Weights of a small transformer language model.
Size: 11 layers, 8 heads of 32 (1 for keys and values).
Training: a variant of SOAP for these matrices, 5811 steps.
Each number is 500 + 25 x the weight over its row's rms, rounded and kept within 0 to 999. Layers, rows and columns count from 0. Numbers have three digits each. The size before them is the row's rms in percent of the matrix's.

# q: layer 4 attention query, 256x128, rms 0.136, rows 0-22,32-54,64-85,96-117,128-149,160-181,192-213,224-245, columns 0-63
# k: layer 4 attention key, 32x128, rms 0.139, rows 0-21, columns 0-63
q0 100:523504495475491465499540480497469476493497474517491458504509514462516468516508472495473457472480502520503515445454491477526498497516466517526523475493533506494564498512520500510527492508518525
q32 093:506478510486542534540521496508519498473475473482498469505458501505462496527497462478485494466481515447501533504513505482531451518515446517493479502541501496477516502522510533529491500471497501
q64 097:432489530485483491547449533511490543492504508520529494504482524504499501526489520511501535501487492489556511498484545515477476465537493486526475549513532526486517445451531509538474460536502455
q96 119:491486491492504493490504529498481459527505472471523528464488534492492491506527468521490508488517493492533477502479515493496499513504473555461487488528489491489523500450569523495515516511491499
q128 106:475496487444468490516501496477488467490549460504517509476478509515547437520492475510501535496470508478510519509502509524496470531521451476465454479518446489468504468489536480542493467513487508
q160 092:498487486512547480505454523500479468547501469494477485522499487469490457485504489500505473521498475492510516536485503467523489514504507512483497583556517497476533509480555471475517492497490484
q192 090:507477535514547462569469525532432488533474516499512503482500497476479470514495479477524459475531467477514512477529508478484508562509472477531483534507481481516519511466487489558508478486502502
q224 097:551475488495502492485514447549509478476496507476492506507497488483515526460482503495463522481472462449520453496509458516484473460500478498529487495489466451474521477506496505524511521519478477
k0 078:540496476485511530495482512495547481497502496496510510498500518495513499496515474499517460501498488498484508513512440483467528490495493501516525489471503498511469532517484517495477505533511485
q1 094:493491445510548516488509516497529499522464493490486494501477499470484483504549505523492520507491491499506483464470457517495500527481499512459425526465516479491488529480540525555452479510508476
q33 085:486514480537490511526491514496499520484522527538537531471468484551542537503549480540463532556455508488501486518509503505512499474468523494533490486520500506484535536499490517556507491493538495
q65 087:508532447518503485512480506532506480509494527529527514514498531492498523554505506502461492486545508494521499469487527474565494533475570496488477522488505470492451558480499530497479489543509501
q97 118:520519479493499456499517511499474465507508491503488476492512497501487508521483505521497472483506494497487556511536505537508462536470504510485447491505489508468520578525554476486500483484506448
q129 113:496455458488504473516511525512522485484500485508476443492440514488526450483536505500470491473507492465471524540487472495473501528477513519465477504500496539471489565492524534518481532499506492
q161 065:506483496477501499497508491504505511483501511488536507497544508530487488513542500512477506492497496501507517492500512527532492458540491476470462477547505494495480484520469492488506537504544464
q193 085:518474518466493521520550488497526535506506493523532496474516482515545472547501469496531514540506508467522463494526527481493503457563522488509475508498486475470441518491512499536474525514501474
q225 088:492478486490504493522537480517499515555496507490493511489485535539514503537469506519481529474574472511520485512481461491473485510497507468529457517476523511483543537488496521526475515523448500
k1 077:526492479484504534468483489508478484485472509528522525518468496492467544533498481462504484501460491514492501479489476540520510475563509484461494475491518482491491569516526488479522481470493468
q2 094:513445528506477479535501475503546472487523474518524495516513496530505527488539508493567508519498502494512528519505470488501459480491480486549504503515498488555480509517502490454518519500444530
q34 101:502478553513476517527465489465468528523458463450518505464497476483476523506503548489553525474443503508514500501504497543478519484514507519537504539492486518541501518517495474468521477520505564
q66 089:541462523523507539503519517486517482491511483494469495499482483501513479474496486528520499544472527513518498498460492498515474497501520523463459500514470456549512493563478468470500510464503511
q98 110:505487537476469466508507489492495505507512443479511504513464504474518462478491543452484495461474505512505491523486515515497494505491494509522497505473473481519476539529491502483488519561479550
q130 100:543502528569519535502472459503505514471493498506486499524543509473509532494466497477490488553522536511491533493511520489488488475527514516493513527465526509539495489520491477485497545502475442
q162 074:496497529536474485512485501532513511473516461472491487467505463478492505497498495549509502525513526513496528511515499493450468548468513480505474522462549519517509476505455477511525475516442511
q194 090:485504524492493487480533479509525453478494460495485532508514476513486490510455515513455515480490464511487530497470454474495480523501520526507481512499537501499523502506491506453522496458548504
q226 092:491513524499454514558498473475472516543508453483521490503521477539488538468522506482512451515469551514512510491495507496516527503467496471500485476477504500520519489514519499494479468512526508
k2 082:470478514501469491547511502488542476487473505523533516513522532478481487491481505523469529510474510478473486517495516540491505433502516510475491498516475505492508487509487480496470520474477491
q3 096:497493488512480486482505508465497494498529508497449513507490492410464513517451477502472532481502479509502443489482510511509502554469479497494512469525526502471544489501491538502504527493524494
q35 097:502510461495468472481487519516513467460529494544472490531492490512482481515517468549485542522526496469483472489496451491538492536499486492518517470529521457514557515502501506505508490497507514
q67 088:499522488470466507520492467518488487504503549564482515538474518501481510484486507457456539515530477507553438482481509457512520493509488507510498523473518507509524494455523506494490499523482499
q99 097:486529482478501509504519531490507498499514542521503515509548538484495525519469515552497524510542431481507501477497528537466501528491505508482510445498534503497512498479502529482506503418474548
q131 104:484535522487487466496567523494488458499514551555464469462505475473539502503519513510496548478471477455496486529523489515532523551527493486492467492497483472492481478449482525452487487500490528
q163 083:524489454505530530501513493441473485516455548553512515495520546531469487473491521479514541520465473491532458479525464511524524513486496533549530457521498507494478535475510508488480541505554495
q195 071:500494489527507502542493548476505491524511563539526490518506515519506508469519496492537507533517506473503489471461536489510496479476509512503509527506498537464479494493504501509509530520474490
q227 076:478482498476481478509463515499487480510493515443489479495479477509478534522466470474526532485535447508530531472466465490487441477516462482555479510500502513488526507530459512447508490457471477
k3 094:533485491500510522509527540556482511491500496493487495489539531517507518529487505494504470476487484502491526526496438528484488482509481510470507513471486506486469481539489512539514539488509449
q4 105:535496539503509445463547464538493528479494472513503505453515512505522506488510472498485513461513472478483540453536520529495470462502517503522516514465494525530496491502514485519521479499523484
q36 105:499472511533487508550515526498472539518505449448525495496493519541452515514483484493504527470505524490546519471514542525484512499483484508509520461456478552475514535495495523489541500492529486
q68 095:508490514518527523506481505517527499468544510490491489489496555479549490483485516475488498495561523479517507496517518541464481483514521527444486509455532566508520503525482513532527496464516495
q100 109:499479497490501503520472506523497531503519491449535483533488495486531497492513530482436494479475498474501495456521518496504455522510536492496525538466527537505494487460523472519490515500491507
q132 095:501486493489493475512498473501521489484498519484512525492523504483553502491483518473527491461491553484530523456514539459470469510467507498511487542505465554473505529549559496511488485489539462
q164 088:456505498538492533496506539505505523526511475491502477504498503514513495572487509519492508466480540526478549514499561478527490507533499501459446541488558499493496476504447537478532504481466496
q196 094:511479490484487534516533508521495497511497475515532498533517499514546499481495509519480512468450473528505502470514503464497480505516459533477489489513486464523509457510548481482506489451496509
q228 083:500510495504476489506482465455512505496483480513482476411514505473478481513516471492525471529528536515470507483481531511533526489458516503511523517474489531513538515496519480494510500499511487
k4 105:459497545498539451523499522502513497518520507505507522441529483477465496463499518545519465522491491474465523492516501477496508487463474483552495462522479487497464427497470505516486526481491494
q5 098:503481491476510494499487497554508517500527502482533473495490504525512484499492524505463564485527542520465501480487556462515500500517541534496501480471522532537474509481521512515489501543478489
q37 106:460513518519526454474459485494504544505478505468540465485538536466521498479528539453462527506496470497523481507555523480471526495491511531520537479466501507452493515490480498505486513544529464
q69 100:462487493509529466489557483522514454478504496508490485481470561512523475505493502490468485501515520545483512477479518543456540509465532528519499515527507542528521503552526524526480449521514543
q101 097:491505521479505488465491519534492521529489470507491503508489561490486463502501511478505471537484517495471549493526523525447532510445501511521509483537492499499514525560533565529482507489529491
q133 097:459500518476553461497501525508549505490471492479474479462485531516556491474521530490427479529504504519513488485497550523503478494497492499505577513479473502502513526509539487484482500455472476
q165 088:444515501476522490488542496495540542505500489511492479524526513473529493525483499462410503522554522531499516477512542497492539507489512494489501519465521519535503526476538535520480515482469481
q197 078:469493521493474524477496476508472503501497479514501512527524485468493511487509512519503513502502502462514507517522515485505504520508457566453523516471454492481538504520501461464488462468522532
q229 090:505482478479493463498496456486509580505500497502490486498485496466508542512489564475495497495477539507476507488513514520524499505487510511477488493491523455528513555470522497514502467512508501
k5 097:453481515472487557515490472447540517500472478518527489515526459505542564516506468527531511523496507500551494504528474471535490468533512471451522481468477475508505491526474482483515509481525509
q6 116:481529558493473487498525486507490427490489534490480515477537507493541465495491537485507481490486526498492493525545488524535507515481485516493472539519487507523482472496491473516529453503468523
q38 091:519471458542531522516492520500505481506488537469503496500535512504435482482485516516493485505471500469489478438512455503464492498536512549499504530493484489496526496480541498472457530464496508
q70 089:517453518515489516504480530501488494523496497498508535490494505564561472502501497480524490482486498528488463515519520496527500547513536522521504509441483485512456500510531518508460486535510485
q102 120:498480489476504486528523479510495501522485494482533473518512513504534530484504517517491512458468510508468513492514500525455478522554510489503523509456518511478491488510452493523500441480461518
q134 089:471499529500485510501497458494566531507499495498518522465471503484491483482487522470498475495543517476557460481507497531487498455454508480517477515537505526522463471451474521499490462488468538
q166 105:493492551501527475536510537503520536466523453493481529509527519497552500468497533530482477478507512483484506462484506523499519534542543474486502519520528457468501486511504485514487490538445499
q198 080:459503495482527466480510507491528495521481515526458469502478495506495485533487478469498498451513541481517480480465494548517523481507512503523463495506525513486521538466471538488453529521458513
q230 096:471491499513489504483516485489497520492479525513510501470500485547470446485504486466471473486478474526538519472503450500516511435493506478503481522538435491501492511486544516463517478486480472
k6 095:527488503497468458503504516506516524499535494506502547461543504497482522479478467507516515491486476491516523448455535466546494472479475495486530505466470478470497510485478520500542550496534489
q7 115:523532486459563513471505479473509529510438491523524471515509498501500494513527496501467486491521462517506479510501498508480484489459508489476485470510511447482506493548485531536510551519541498
q39 095:501514483514534502450509511485483530504498541506504456499500526486483496500510511467462495509528488501483461475556486422499543503547495532505514467507470506452463491487486491524480559497494506
q71 093:455449490522519520511498530493489518471528535503491487514490546486545488503453449484542510519454480537487488505526479474519473488534490493518511469493503496444460483479514533473465482480506527
q103 113:537510486500476525500509452492505477525523513514454500487536513472491487517493457502488536490509479478472484514512512551491494507497455516543538467511532495498498525526502524467519525489493492
q135 104:510543546524516504516476506452532462447512548546482537500484486502506486473510529504501509474539461505479483487503534447495487514468487491508524503480494519493506521474545497508521530487481503
q167 111:509473472476517541497514522473510514503481517464493460526552517492494508496482510526535490553478479528497507473522456505542503525506516494549491501528499488492484518445545540481501519498489473
q199 097:503504496508513479530463517489465539522495508492518522527500487553494512465483483449517539548480511500522492516484510558552516510453530480492506507460493466468499506511526474484478468487529493
q231 103:517470514468534507486521497526536550499502519499507472458513489449528552514487537487466501505483491523476447492503534488460496502506472519479502535482525533490493505475493488504519516485467471
k7 107:472483528477536501511488513567545443527469511524520504524504514542485504473456475523513503515504490477521475473489531514529492504463521489512477491483532496483522499444472478492501508495486508
q8 099:482495505562506474522491476458509457503508484508491519485502546545552507479521540511496478501533534463496542533500517517523492526476498481519519542500467510526471501538522493531499519514535518
q40 091:514497511463515460511498522549504487475480482518510501500515534472483502490542521477470506491508495486488513522527500478469489450498542494533531509460476525540511511509563548524481507496494543
q72 096:467503543529526464498516471459490508506508496507506475468512542529516509520493552504486475487515466519465488511481521444487483478489547495509537479446474519506509511523527535502490513540518495
q104 125:488476458547483523488496516463458558494494451479505487496471545504539521496520505485510477484466537481508479523496476522479482478508510496474502511457498544478452479547506537469488520543525494
q136 112:480509535493548452532447473467503504478533490510474487524493509518486508500452489482443517511522518525493496509499525451475503460512532535518492488466541542503516452506521526531466529514491484
q168 106:447527554506498473511523522479500487457551474530480511478523549533518506508506499531466529472490524490494504501466523523497504499543492486476512521459503532524474472478515494547492504509467502
q200 080:484444525509483525499537498509485548500488499517481495532497517532482507560493527513487514504454507511508504501534429488495501502488532500456480490527494507536512531479495472495512561476472536
q232 104:516504502499461480510527467481498475531483521534521502486532515510500456496517532493454470489524532520509500521505544476497539486504469511536529491509469493529510542466550484478478477500523529
k8 096:520534512494479542441488479510467504538498507468536538537479482498507482504500436445479515526505511464519493496541487473489470498481540466489460517483522493571499530488459527489499459477519514
q9 110:498530502477484484517473516517514508526470507533459478490516436516491479498503501507504462522490522490512481515461473509503508515466472497512469468483496426466504522509469468503486571492491527
q41 107:452555458465516479502524489504540477502505449548484500506510482507503509499453479533482479527531507506485505500500496532485510456477491512517499466517519466493491471495433479544492488531489521
q73 102:508559466518507551543448488490505510506521504512451478507486441478479512499468484548513490522487514512514505530509472538476514502490500524487494480534489489480474534489466512454501500510453510
q105 094:515518469496551531500480495488510480458486524515423507497472544509488497501522480524490463496507495509478525522519510503488492498444488517501497516504541456480460505499504490463543523533490493
q137 084:526518471479547545499492478521502435471560492515458472470510426475519530499528526516510497496474459525466458490468472492526486519510509517486476523514494500473477506491463494490504518450456486
q169 090:524542477510528536503477483474488492491506527516485502525519473521518532492496479526563532481456491539542499502504482493491507457451455530508479495501491470456470484501481494489503519462508511
q201 083:508489517498503515527454492556478518500488526534481495521526517510535537467461447513513493556513500541482526481498492522526527476482493485498510497489498501513488476448466434505524521547474501
q233 103:510516466530499546545462527523463497502466516508529482510494487490505548453445475507551533454535502510523494501498514507477455518494519476501489488511521513439501454522498499482517512496525493
k9 106:455493525519479489515556517521503508493512514506517535498512526491520497530469470488495526487495507538500506481526497508520507518499479534533525518502495466472535471505466475504525506517483510
q10 119:530511490478485505491478482506529530519492491474482505502458487575524512479503484522505519508471528486485506475506531519471444518542489540486524523503488578508531475496461484505502453529524487
q42 110:516493518504483459541471535526492530493510447475446485516445503493523494494496504505526520526551480486521528504449506553503513502516519516534517520510483494485461475474456465533538490507445547
q74 100:529486500503474511530512469489499490521488500474507516491449493563572493501506460459466497469495487546518494465475539494493494499479488507507487532527434514525525491496506492537530499508518482
q106 106:543515493478492513530568446503504545507503498499513560552506464535524516531523503463471490484488477495522497534496523520474488474500526516486531496524516497483548519503514471505504487503530515
q138 104:536532541471489481500521496506461475463503495482481501505522519493470519471472501462495492479549489535477492488456523518469456483533505544511504495538492545508524473511463485540503481538456435
q170 091:518504499462473507513505508528513485508467498454481483488453501501529518484503496501485496515534519552482496543482499530499508451553536509502497469526536540521489491482476485533494485496493494
q202 096:485470532498494507466487500513512585512533453457510549533486473485507525512478487490498511489480479515479485509501482539464502543518464479530490506481478495485492533502522460523479494510443480
q234 094:550452477515492448517456499459507493476490518492478537447512517522506471500509498522481436438495481547483522516529505560530513463512516507485527480524491501504524440478513461494509476496515468
k10 109:508518470508500491487494485491534473531545487497488463487515479484462427505526475486517445542506502533517601481562534541490501462476487498489517489501513481469500530469497478548499528521460509
q11 117:509508530479505543496537498505468469512564491472538463476490482439545530520527520474474513506510462512468493507502507530505474533517509484524495530489492489494528503537516494460470452459494482
q43 099:502532491496516458501502497525519502523508500467482511501500505525531505522469514489494456500497542494483498538471507554493491485491514500515495521512469503529550533510500511545512470513489490
q75 099:487499507479500484468519540474534470485541501466510525482476501507501490519507528497497501481484506542490452518539477492455467497536511487488512533521497521512483535512530501487498456538552540
q107 107:511520497489527521493524522536511539564496495520510528534498499534483533519528480473492537570475507494486504522489501505519505488475515425509513533477492495538472486531479564503538528476478489
q139 109:499557498496470536496505469478489464467489506486512429515517500490498499478474512518491496484528487469501501488522533480479534537506508493458474510496504527492560538469510482472500457473511459
q171 115:481524490530499483516531524470529469490531495457519512466499501495484478526523487472480494491530521511525456520533512478454498485519494466496477496496514558491509513490516563512491525490470495
q203 106:483493484500485510480507514515502504567506474473510510502559493486503492483510511511458489466520533521470530556489494517478537526498486501500521503475533529513542478432519513524508497525484517
q235 112:510535473482475499510499501510529571527513495483501466520498501539559502497523524499515514480559488497480486542481500478509492480474510539488478485513523559522505489538509508496537505512493435
k11 118:506494500502500492498519453504482478502498504465491532556511515545500500467490525521502463511497520469533534498474536487517547526513504549493511522462495476542521481526502516528489513520508488
q12 118:494498514482511558497476504504513468511515493441479540508525460493539481485550471491467511509510451499457503463502540477493486483519471468514471528484510475506514451485527523507460503515433463
q44 088:498468516501516533447521497491434505495512498522509543538490504514515524459515492511523484550472489487475496532470438510492498489517473502536516504523514472482492520524463496554522483541541502
q76 095:468495487533497518480499577444561479508481456486488498503498462490518521494471454506489496525502500480442530517488488512492491502509492439486486488492489473512506484499481493486453509460460540
q108 102:448514469522490497499484502485493455494528522496482525513519475472475515474503508508516508466521515489494496498494512513493460483440513521520478513518498464499528520476484552530495493513504473
q140 119:504501501529486482522498501516511482500544455522491527515475482518487521483486478511486532495507508473524504532541477484482492434498489521554523484517503482495510510495515521552507491472498463
q172 098:516493510451513520502510500483520477511502497480516507509509433515494505509521526457509472474489487476547491524457514493499454520484518532482509471501552522490479532462500481534542538454546477
q204 094:476502460515499457481523503472482499486477520481516528510476544503484454508471504470445491529496489502508505522507499474538510481509482556489539509507432496514481501521502506504483502543519475
q236 122:489477475467524498499490558463460494505497488528480532541505515531447499509480481526509502482474487472531494514471467479529541541471462513498533467503501506498492448487541488485499504492482536
k12 104:530526535461464438484523482456529501473477529503500499493477493520493507484495547490497490515542457451501513485518510513493505503471566550518496506520466510486530494513516495513566514532546521
q13 100:517498519480506524490495482480502496483480471498519459541461483502489521516486520475482526476517509508561521503524479457498518471508462512491565497470517516467544479513506514536545449496493513
q45 102:526539462503483498558523483470536508491507483493491479506541493490463471482472487502537440506538524481520519472505500478500491478509527483509467524497502460503512480501537517498519489503498501
q77 095:467539489497490474462489479475486530535467490521497461516489492499479474539470515520523480477528538511512476508502504480565528524465494464498506494481488513489519548518498483508491511506506483
q109 119:489487522541491496485471494480507521492513510507487510477512495466503534495511492496522481501519495477505565513474503461547511467490521475471521524468503491498536513517482501513553520490486495
q141 115:511522494484479503507541490449524476521469495527493486473529493524506491503472511511472473503477526514540478496546504499506504497498512483485483557483485450497497484450516480496489531488534481
q173 107:470491495543526521479429466477508514552467483447504499533518476493518510545529491514513479506492526481517497496503489497479456522498506485466505539479522480468485495468514515552487503537502519
q205 112:515495497483547517442503502496481486517506462508508502545517512489489485553470508500502526444469487517500492479531518484500488507530519503446504481504508475469508475491491516460466513563531531
q237 106:498530518518463535485525468515541551535470428516500533507498501516489462528538477471488476493515475492493462495542469466533520498485474481501546523481490509524518476474507530475485474507510482
k13 103:489475524497496520526512501481506498494487510479478511508495495522512527479441469492504520561454496538537517500487531532483533530499479512541446509488496501511476512467513533443504522514468524
q14 113:484494532486475492501514413471548483510492521480559512505507487497500499471488499525492530486483520502512505490509483488490449471512510502500556484484474506535489505483479492539519527520516472
q46 111:457499511501503504520509515488514500500531450488543481542478511531485488494496477523510465513464516512477557490510457492471507494472517514509478484517493507497490479565470442506531485521477541
q78 097:493490498510474497473512487491506488505481491536571522502462494495528519527508516516522529469485527521509539524535478462478447495494504488495524451454507490438541522466493503494495466513469543
q110 125:484514504475473478496517550513497482541497528488530503508536485530528508553452491492467520484502467488475523450531524524512521511516493518496504483475484485525497513471472483509470443463504485
q142 107:437474511497457487520497478473487489480494541475508553503466511465546481473493523507544507479493538527472486469507482486541517515476485498485513510477528532510500471498485445494474495486479509
q174 102:505506498529493528497513526493498461502470481487499465472492509477524535464473490513515483528467579515501444508521490515526512512487494494466466493520483484509471494481517457525482512496487522
q206 096:528508491467510527445460486533531491544532482443465503450482525509514485454542501470478472508494535493470508475501551486502530491492504494508528514466480515510499510415518478462484525501476495
q238 102:496521511508519486501513515504517515500482501477486473511485483480506558476460541508524506500521524455492524458497467500452538519536470499497489505492472447513482501499499454551538529497496545
k14 106:486513488512525525458520507531536518505486475522454504468556540437490482453478487477495462517471515547519494477517511532450485510555483536520539509467519461473541497523521529499505512520485491
q15 109:488468466506530502503528519517523519481530515463477497489472488497477455504513476571523507491514491491506511478477521513525459476520484522501514505506517500530509531471539507503478510485522493
q47 103:492467522566499510491553512490513498526513487497474489532486516503524472485570456537503516504477488507502474495483468467540496549554507466507453488537470472476510509510543493505528475504477490
q79 099:522510477474490500507528500510537469521476552482538513457489501511478481495491495492524520497541502480486501492506560470490503488497463517506471482533470508508498486490513514455467503479516519
q111 104:503520507508487495481468511504527521522466536486532522471559450518449470515498494523550505484489464469454492518524488474496470517528490486503514461501480496481506514458526480451492503497489543
q143 094:511505502497525507458521519525516509511518531532506522499509514474467469525481542528501559469497503486496470474513508478531543507531443544456459528470489498502486481462517547479504486524479495
q175 111:509544496508534525451547484501475514526525500470510504476527510498518501494523529491451521514465463488492473493503474486499492489532493479462528489462469495477470517485494478453509489471536520
q207 106:493510539513485460507497508493552511504501534471495510504487482480460474521539479511491498466509505451462495480470511511523540477467499516455494549513470519496527514494432525495499523505527505
q239 105:516492546474526531530452500482468526463496498488484480550504503483503531521493491505464528489475489483468533515457511498514510519524522496467461492464487496465484515488511467518544515529505512
k15 091:542484520483515483471466508478453524543504483504514522510515492533456523522473530490467473502491501509572479515454495501521467495494511500496514499470502502496469542476485502480533530528536544
q16 113:498519504525490499499477499508516448469495463457493483502489481497476506527474502498487505538527488512481497497491539512484516468533459485525483520472495521524435512513488471469502507495463464
q48 114:514507547480496454486553479492495482533494504512506517483506514482504556554498515465518520502466513501530465461501486534458489506517504493445499530481508504533492490508505494484522512541492487
q80 099:503516485535524488487490523511534461508483506457509476501542495471480447500481469528516508545518529563537485512506481498549479523499494503474530464513475475551484504485456502536519548507508510
q112 109:511528501478520495501453508481556457526525483466430522486492437468456481513505508516530511471446510516469496516466535504497441471510511509517496494515467472501504521500492465526491496543518481
q144 106:538508514497507496554518500532465525487449492531494490532541546515484544510503493531528506521499484502479561519522474544462508476492482533467503508494501501506491531540525501527492545492470447
q176 078:538526519512464471522510514530532525468509506534515484506508494494496485514533498535523493469534501482504510537571524488489475542528520519548484494508489506501478489554487515502538461502456476
q208 104:470515511502467489524501472512538500501480533527489499485528512526518544475488529514481496509476525479575483476491511478531491534500474497510488496525506478521488494536490486485501515522507487
q240 109:487515507499517503473500507461522493499520444539496523521489510487475507523527509465488482500462510477506522527501482500475512511494515433481529547475534516514469502508568474452494507522500465
k16 072:478469515543502466516488487551452546513498508467468515509507527520542504455516489531476491493561518498514532455498513516537498483450488521483507505525461505480524508422503510476480490476538531
q17 105:524488558526508509532526509485519447472493487486514528473541480527476568481504506478528517506498515499503497500523516518505507484496504510512508500495486498545456489471492461505503513452459507
q49 100:519495511518525498528436516473470515496487479462531477459519483468462525456448527527492477510524537475530552532532503465461505492543536501493513484513464520513509526510508475486559541490471533
q81 106:499501558529495541475490504449489479506485504489488506541531495465530542480461489493550500537471530532503517508487541427479484483473477525467520511526462495532504480507481487462494544458506519
q113 119:501478498497453523528496488464525485480501493555524512495536480462489461462475487492561500507494517522494509499506493508489493461478491525499500497514483539513501506540463476500461505509524508
q145 100:531488552533498533495459460514480508501508496496526507512518517525500538458474463497535490483512538531518534487507517484480498432495531510534483516521515514520469533550487490509540526483501493
q177 087:474530519540515502491512510507529494504514502472500527535518452492498554487496523529533477480505528501506546473495492489447471517459501488481485506489520496517518482510455515486513495488449497
q209 099:489502541542482521502495463465522509503485451485502512435549510503486510507463476497500487506455488497522558518488528496462478520527482526497503528539472500490525487519495551493501483485540488
q241 093:492487495482521546488516491491504506525469488529480493505544449487485496470486495457535454528494507524482499525498506482507533500464521466499529471523523509523497496460510452526543449527497501
k17 082:461486498454480453543508471470538452521514467508499528443502468483480458504526541531480491505512464489488521518508504492529490495494512533539482492515539467518504496532497481495517503521494523
q18 083:503511510498478536478505472500478509498547535511468474486495481508548532514538504483463547522500442479504502469542512525480474436491512497444475516502491523504488474483515501471502511497484499
q50 091:473551545513452535511514507489482483485543502540457510515512446533511518485544515524486544511524481489462501508447457537556481469520470484529480500504499455495484501501487493515515491522482501
q82 079:509489519489460499459543490500491474468497489501531481488487518534488497511512490500512546428514482481484528497503479529476508504515455515507481427519542527479529556517535495494549503522544501
q114 091:506522482497503538486532529481461470508518521483458458551474509479508512478505513485467499512504472508502482494511510512495524508504497500482507558505558506517501447460512508451494511466498496
q146 095:477527486489501518482505527484520480517485518499457514476522468486491546484539512508516513483479499510513454534512507525510531491503475523471515481507560495487462516491485548474537490507499584
q178 076:486508479523488470492468508462476489462477543504499497475463545499498479496497489478516496529498457501471466528533446507527511513485494498489548500491507503528510518540479499503507503505529537
q210 068:499475487514504487454495500486504505489539540477530530511462483493513481479533492505523470494503491521478516488505479517502549461475500539482517502477468498500475537512496484481546502495501492
q242 074:496476497506525508491455470507521524489475517469524482501468492510519477495487511492512500494446450526492538510549503503503492525441475516494461536470498515506496496471479484478436497487479528
k18 080:533491462519455459524508532488527466531482488491502505498448477523483484456493499476520471520544495479522504526526487497477462524515477464560493510460531520492523481522454537511493515530490477
q19 099:498516456474501481481568514515524491470507496495519494523511538489485470506502493513472465493531505466471457496485498452478548502495462449532492508480550457489496550500540508533500490476484515
q51 092:491494476492525503501540508487493527458493543487497476501467529456515487470475479518487478477546479508492517499516493488517528516501528477494537473488528492503558453510526519528500544454509502
q83 096:469510473506528441511514525551511548458510534500473490508526552503487502523505498481456512454506490529536489483517513475492511501510524500480515474498514462469511488457510544538457514497479499
q115 099:490499481473514485531510479485517499478498496514499492520527570510518470493478534507501514448484433474458533501543545484476477472469516503505498491502527512467496501471520483453530521483490483
q147 096:524525514526529475475491483524542533497518516475471499490517553495520487518476496481476528482527492502485523489520468514497529479508482479496484498520477487495510478493481527512500523498470534
q179 068:524462458481524516501566479511521482525527505495502483521519542496488483511506516493492503467475479493527494475473552459546539506538506544481511481505453510470462508459534516472492501512506484
q211 067:481520499515501514552523509469485490511491517472491495542482522527485442468519433492479524473533509495488511459504489465510509488573497499499478521466522534516499504473503508531527504521487487
q243 083:485492528469508530456513470540498473490509510484505533512467529495453483547506540514501504457499462490499481494462460506474496551515494448494532473541536519497519488541482497540518522550468487
k19 094:548494492497446526455478512510468473493506469503504518466506466512502427517519495454500487502522492471508467532483458515544513533509482504494503510499480497505522476493475469458515500509550505
q20 117:464467500556456505490478479485473533501519517555540486488460486537479550511472458535520504512530533532491482477484538476531521513472504497501486480482505516548476477487494493497491488453486509
q52 104:494518567531418526450489496483521470486499513511530467519519502500524534527493494510505536519521528526490504514551460518477536514518518501501515511526503470511495516464484498477530466498489506
q84 098:446494478541458473463500499521489520470500500491511484477506496543449531517481514494502509547534507492480529483480508466483565493497513500506512515526508490525506463518530476485464514545499489
q116 119:482494478537497516498492544495495535544510476518544537495534535531490487467510497523448526538495529522465490502449462543493518538471533518498498532539496475540458486518496508465454507513498473
q148 093:524511516519487530498498515496497493456464466454454438502529440505502507490517506509487475491480460509505510505537519511503461484482535498467485534549506496496498502541517478502519475487510525
q180 077:513517452532467539514478494484477555484485507526490518526527498505462522537484493490497527511506472484477544479504510516510516523453529439533453551524536517515518472500463514495485512513456512
q212 080:494486494475502546441486469520501465506494497465514486526544503482493508525481525533480480483443494511501489523515504497494432495506463508470503500477505508502496468459499517516496518528522541
q244 108:515488502484523508531522435488460520502511485519447472537483471515535462502509499484529479517470533519479464510526489483557516507487506492515473505512511412545529484520531482506487448466525505
k20 098:493469490494526485528472519490511470525474456448525472499538540499504487506493501503507500493442494469467488483515519487481462492481505478521499452543554492507500507501480525494460515507516499
q21 104:551471510485484518487453458488537469446530471492515529502514505535533523477471535468482537505496496511533488525528501494512483492544495522470502492491499530517494494527519455503514455524463477
q53 095:512514519519486493462502505496487507489510503505506518500544478427468526476506500479511541516512536492457466557491522466487500485527506506514479508498424512571499512493483512507508464519507516
q85 094:526459549479486484428534467502464486497481482523473519520504511445502482483496487499533520511522521502454506535474501473500463498534514509495467484516500462507512491528487477484507481446474487
q117 122:524509481478478510489490533483530526518482470490531479461481472444508487520514516546537518485556515488451505509460495521472496508522504502519505485471463463503534514520506520495483507535524462
q149 096:487537521525542515480497493538517496484542515468515479496531515515514506500493497541465519503541528477478507528516516516438536480554554499514492509461516516457487569519504499488520491489455448
q181 083:464505554514499514456504462529506519479506478489499483504509468484511529477526494512477517503520548506491499528482488505459473549499522479496464479451501517528498503508460505523534467540485458
q213 082:450490463511513538519513487510504486474481514480504499559483463458491513526488540516510510500487499515499517525513500483495449524507474522507468466493518459493489480518482467462565477520494508
q245 083:515496492479516459477517488511470508501486468481494511495511477542493489480528512475469452552498557501427487520537540497532475474482451498499499483531540479535506508517469455477489458499521511
k21 099:460511490536521489539539425484520508477477504523484506516531519493522532510484561495447485507483504545490528435505506533549505531492468507513530502507521498491510476457504514506513456513494534
q22 113:537496465472469487517521518499505507481506487507428512516492460471500483481504459563477529499532487436496532506425473494484513478455488475470535521515521475487510498503540455519561506511487499
q54 112:451472446512479457544513504490514519504468468509459552505491486542469533516502466511470512474493480443498526510484505538487480468472468489498540458497521516479515505490447494528539481511498536